python train.py --num_hidden_layers=13 --hidden_size=128 --num_attention_heads=2 --num_key_value_heads=2 --head_dim=64 --intermediate_size=768 --vocab_size=1419 --hidden_act="silu" --norm="rmsnorm" --norm_place="pre" --norm_eps=1e-06 --positions="rope" --rope_theta=1020.0 --rope_fraction=0.5 --qk_norm=true --attn_scale=0.13 --bias="none" --tie_word_embeddings="early" --parallel_block=false --extras=["local attention windows", "a smear gate"] --init="uniform" --init_std_qkv=0.0452 --init_std_o=0.0561 --init_std_up=0.0647 --init_std_down=0.0647 --optimizer="muon_variant" --learning_rate=0.00653 --beta1=0.95 --weight_decay=0.0 --lr_head=0.00487 --max_grad_norm=0.5 --warmup_steps=20 --schedule="wsd" --decay_fraction=1.0 --decay_shape="linear" --final_lr_fraction=0.02 --batch_tokens=8192 --max_seq_len=512 --doc_mask=true --z_loss=1e-05 --train_tokens=107700000 --max_steps=13147 --dataset="wikipedia_en"
Each number is 500 + 50 x the weight over its row's rms, rounded and kept within 0 to 999. Layers, rows and columns count from 0. Numbers have three digits each. The size before them is the row's rms in percent of the matrix's.

# down: layer 3 MLP down (transposed), 768x128, rms 0.0648, rows 733-767, columns 64-127
# up: layer 3 MLP up, 768x128, rms 0.0646, rows 734-767, columns 64-127
down733 117:477481553442472432600445494538502428532463513542409539495471483509479470536551509491583519449503465498443527446511427466447413541537598517517495421515372479513549528595483475518482499395435547
up734 099:460469450582485491532517497520468423546589434401490524507479537515573411426469487549449483507509531511442517497474563493537420550512529446501527509545527465482514424517464437507441439493468495
down734 095:564575594473450500501519432486549559494399548595531421491492525545492564550452531436471466553506561494519526538549461501518608423480449530489509515501509514449501504441536530485573582483539503
up735 093:458456504450564439485479433440483498519402445540483548528494506514508479468477488473541512478562464497497474535393356573576500535509509470591470562545460488506525484525435490481541341427499477
down735 095:581527513506492571504529579511522476505568593485544406465585455476487474544463494484446476556417448546535624429497588448450516461483510507500569504442481521512474563522636586494466527539497566
up736 092:495544465487490503538522479509472530478514481449436508549460520493474572486637578535458427540534541518497494465538525449497377532501482509468457504486600524505486461465420483465423498456450507
down736 090:512477566520505511524558511472451436566468515575579526433553493453605358401489449481473554496452492458462480489497559577483549428448456554547535450475402489455530466525539478528573509555544488
up737 089:459458503482546455399518588472513488505555524441479489429467561521582535443501566457399497447523579487580560498591544506534452595479372446425529462559442507547473528577467536556475459575446522
down737 088:431483506576480536564569544494508459554426519490513468516495436442487500559497485552544567544555461506461510451421505543380502451519609563557549549450538452471591527435502476503463549440555519
up738 111:474573480511539548502462521552483506467501439436496529516465547510522507565543491555510451419497513470478538568539561415478458486602434446442491451511503533504494474558498438552495514506674617
down738 113:551525445496456515532602498385485468534555469414551544518479494526496494454439560546485535454528500472531550457569438384490504527515513480568522552544469444502568402565496513511580502469521469
up739 100:490474421538488447467488486530523493600492506419513539403460534436511550575435390586530438577559516551579558439513533457560480424518505426493475561542539487575506587529557489491558503519501475
down739 091:517551452557508548499461560494496499406516487553566521488600446559461560462441506588506488439495529479533426601546436387505452571573349530575469520496495473538548479558541510552582442471520545
up740 101:515513532530526480446484544545516517475532500537515558564499496458466540555510422439444511452491551440502518531591491398463450404425604434598455409458455483595433467523531538424459487530530491
down740 097:528503492583515515561437465356366514519521457474496538412483443496508504460414490552558505454550546521485410510553508520470435548450561493501444515431546484445580490447597572470557517511469484
up741 090:477475561475518467462406500479472435529493424432572529507507552435506418563515426497511535532495532596506495539472556432519497406503474470518517503489574548481430553518595470502510559520504475
down741 090:550536478477543549579563587468549579515554510497386528445430566489521589498525549467491496526512497496468485471545524533491469641535533489442573520404502454436484487413512579476528403481495499
up742 092:488576411459571516519497452450553501536590413427464484462414534482451523565400540470530547496521439619431561575543514465446500346522431534468473503525519441452509502543513582563541500524584518
down742 091:523402543477466502395514557481386445465405558498560550511579464488531439515526520511503450431566518508485481449506520497601502639427630461548498432486457546607488529529438380450494502443386537
up743 106:523536449562558500486465474506544500499610385523534452450382490495489394382429465463543495552569515487499494505527516464500482451535541493551541510381486380518487389469433444428533443466472520
down743 106:549445543538542499482431517516534508511393493461562494463475475481563568577479550495433491485496500520502498512471478464495442427456428460475502501485471601448461563464596409389475538487473559
up744 091:473462500470367473518476489577496503498463548465531525514505566513601441528458503376529457496635463521499563572549585606538503379485527471525470513544536537516492509540443450543501595534542468
down744 089:576505495459607629582425567425525557513480500533467461535453501458593496512559499465590556458480482548572443485531479400512427627387541568492586486509457515467442488439450497557483505495530498
up745 118:414565415471467525448491542447415496541486468583471465570509466503545442520452547442462496549541593428513451483521461494456561415487506423561514555492489382484526419514418461621461521457583488
down745 131:442539433419517426556445480453481424540399413591503529509469521540473490494475507457498538477481508574529542490522499576561413446489520441506476577580497459488519483491362487503572405467452547
up746 106:493601549448423520486504481424547466404490546567334521503455441411406590560569513440562499506513498512528479510469528495426523520477516543546551455539503499493520471416507407464510468490527468
down746 115:478585540506459398550544511512470480568428451506360474452559497554473522576546416564499509481508445472462539476472505503458659370396531494568510524488451502553503417509446503522483544520462596
up747 096:587494468487498505525472525476542572588464441527486547490550377480481454577406489531442559537493500529599500434567466466513540452453460480566496503508513493500463461466518470517594534455495518
down747 091:543565541515484427474491479532568528480544523399485459579556521467415546542492460513490507338502485456491448547461526468418406499507449511501590524434534418454576540447505537471457508519510533
up748 098:516530420572495525527584694443411409534531458506612444478550476371497529472554541543554493545498434515569446483484456421546537558410446484484459498523547414482488499507474476437530490497428490
down748 094:450502506530491463507488452560455390541559516418495497528459459533480603473512513467474547503555522534511472472604471513517548509546401499521552526473551591447450457566434470556601562530539494
up749 089:514410486450514475447502444522524466487465492468535565389450473528515421527418516658608517577434503494447533566512522597561434549488488436494494520479551549434521497538511464553534485544632514
down749 086:472550485543456518567492553495482552497454464498464392483568577496494514456540484407394516508509469393551488507504506420430530509502532520513486455492514454516494479466471537419424441507353526
up750 100:557590544453546563422565509458528523476481484519545531527424511458599496586513506560576492616471385487409503556560500505516478546428512470569486561510484441517479490540524427529570511515536542
down750 092:465416524522531471472509434552503475570402476491450551460510476507431529540520462481488488406465568511504476480409581468492471465560499477400594587588502479549515491512465566453463489504481463
up751 099:452575460496517466492508456434510477493615443400453586492418489457528411540558451530486618487463518535503514429568462565529474512442437379548423473586457550473505461510521530517547539575588474
down751 100:542468487410530538482466525510440522456490469566459460619584554492460586509486455535465431526518507431465492549421630487452471524496577529411488538482561495521527528457511480518537475395356480
up752 095:471517535504586571463472463469390540454572495461477541478484501532431433459472419488431512516471463477421548486519574408420489493472475431534469474467496517466434443531504473561458499484458483
down752 115:486427465441457475503612467376493442490588499543445521500456518495443459443464530448496564447527580447439491602536488478467395539546524426569483453485576505537506483503442444485506534443473451
up753 099:489512496505511532552513661501534555492474564455500462560420494542496514543569499594529419547510555553494531522505551441521447443587371479475464488488487436483412507593464538526468603479504548
down753 095:558556520464483479510498483451478456507535451502506496459513566487539476454441463486465640483525467449407420526507436564509464484459566526459475523544498543546562494460545451442473380481444439
up754 096:456491481586446552505467475473447447439509471507532552485544438571496457590644505515531551454475600530467510555553441615514552541487507376531482541518506447447552535608440472488539578509527489
down754 105:553574532386467366521534560493578452543486453543555546488510561575504534406492471488485461473509500484511595456472524489429481518542515606422507474533514531567482410435536504566492381474515555
up755 103:479589449601570512459567538479592437506493510474470448491467526485495468467542449488437669452529609454443592484447459559549465565540488456459557513487513560417545496581550478508581500454463439
down755 095:490510479519427616534373491479487542624467578364555402581453570561448538510540535494476463562514436493557477430543531491479500515484508523539482475437527451447439537593500527570498500464512468
up756 097:471496528555594603488578504395502545459513542580485495545469560473517471511443513617538472505584389540432561492471468459510379448534564480581514497492506562502507497579465569499468493494536515
down756 096:594486464484437463490447420513503455481465553424497475466558498480477469537506451419423511570445473487620530468526539474473557514442458501424476481543445487467485478418560459501502478584465484
up757 090:473459483521458636436538542500464513467460483506453520467531527520489573475507533465522472485513453469436551539497540499576457536511563427482635511509546502559520448527455463461406541482483444
down757 089:537574468496460418608463507505459480529488545525472587520468492521527448489542483412511455496527549562620444465561486537424500518499421560569380423418525429470502538471553538567529523526518481
up758 099:523501534534528451536565451472462491486451487475481512436440517562496531473507447448480498441578524398444558602550461538462559466499393481510459416520478467468444563441448457486428490484423534
down758 100:495516502473431532468499533518491515454585429549517506556547515430513445502541534507517490563472495574539432450413476501544504523441589505494459499469520520525486398506529490491456462480558432
up759 096:490379497515479600452548623475549514473508528511471500497611523496511597467528471499468544502489464459476561537583508521539505510561558464487512487545454577560465458456481529550482457491448490
down759 094:495571516497532500538469470559458523511508478494443491511423455489488397504465533526453474512550564465473456406524577499416472482414488555513542497475567485433529502460480465491509514529502481
up760 102:552467425411493507469480455474452398576476547618489505494460531482493508469496531482513448557556449441466483408502443523463489471454519512544468453481475488494509455425549457561488435589460448
down760 108:578484423409486364571542532454477512610470627541497522466429513474500523484579437488486525571529477438483459514553478517376500514419486516475547432493436475536465560440491478550444469543530462
up761 097:458506491479575545453388455484396563428535500542455544463533452526533438437461491490420537489546428527457526492531490513562452536524480521552582499624518500493489497497456471507493533406562497
down761 097:530452572582464513498434554465569481514497529408482515577456533475414543496540409502513476492536427444549440540536562494571504528505415497401429466502502486493491462501493498542454478580470439
up762 111:516523529549527438459509593517412454435519455534427484461550530579527445425523497484452561479504483501434541610560407541465432595451536465544503563467499532471457509520532520587445552479407496
down762 122:414560518468502516577562498450629547478454491437590461468479448512548387494501581444512511352584491434431505497556466574516466539535527442576582504520435539491462434464443516552441484462490507
up763 098:517458420468482418495495529533487445512467476512474528496511524477485410543495458612491431513537459556526414479545551500516435483500543449548534577537512457516438452462438459463443536465340560
down763 097:492517388432473553446550506522460437483477571555482495536561477504525538479465541501474601516512518577565497440555414514524465484530645569501478514569580546493505476548480492536496550561491484
up764 101:441491481496541502539522490482482407477500511621533574467412481541459497471612540481524506577513497465483447523468511506541402380480447528468500481542506455443549419409450395558478448538500519
down764 145:452502494419602623602578495448495470510423480515517495541478432525512423511576596423525529449549491489525533560478497425461439452503443514587527549609496358523473520505467392492470522548517485
up765 100:520487557535473468524463490450541481535494387449462518496441526525454482412421450531557573350465460546511479526543481446419467457453562573590510470535435453437457503475462514547431402530392496
down765 107:525543526382527435393521494530510409518452551502445515537471577408518536469562540556475544552562539561437423533546522517407537535586467506464430506489589548507535515483603485498454478436577491
up766 097:533536467482547474474492520469448469458599570505517517489457466508477530496479529537460421590553528508415534548545397384502535412535485537579575436442414525514459495485550534453507568484539419
down766 115:434497493464442534478572429439529433518580514455481499412525459530434544452409512500547542544504595488520527541548452443481475528455447531553515462525495466486431489438514438489467506525446531
up767 109:562506524445474431436463479571442491495527477520514465531423493562527476437479545408460484483418431444447512503534495510520511485527473400492521515437570494612482561505577430513476460417573468
down767 110:494493480471556601545479542419516558463618489508466506576434558586529451497595445499578464595455450445491504528518414570479496504546558522473492530518530486472422486508448527510475457431539577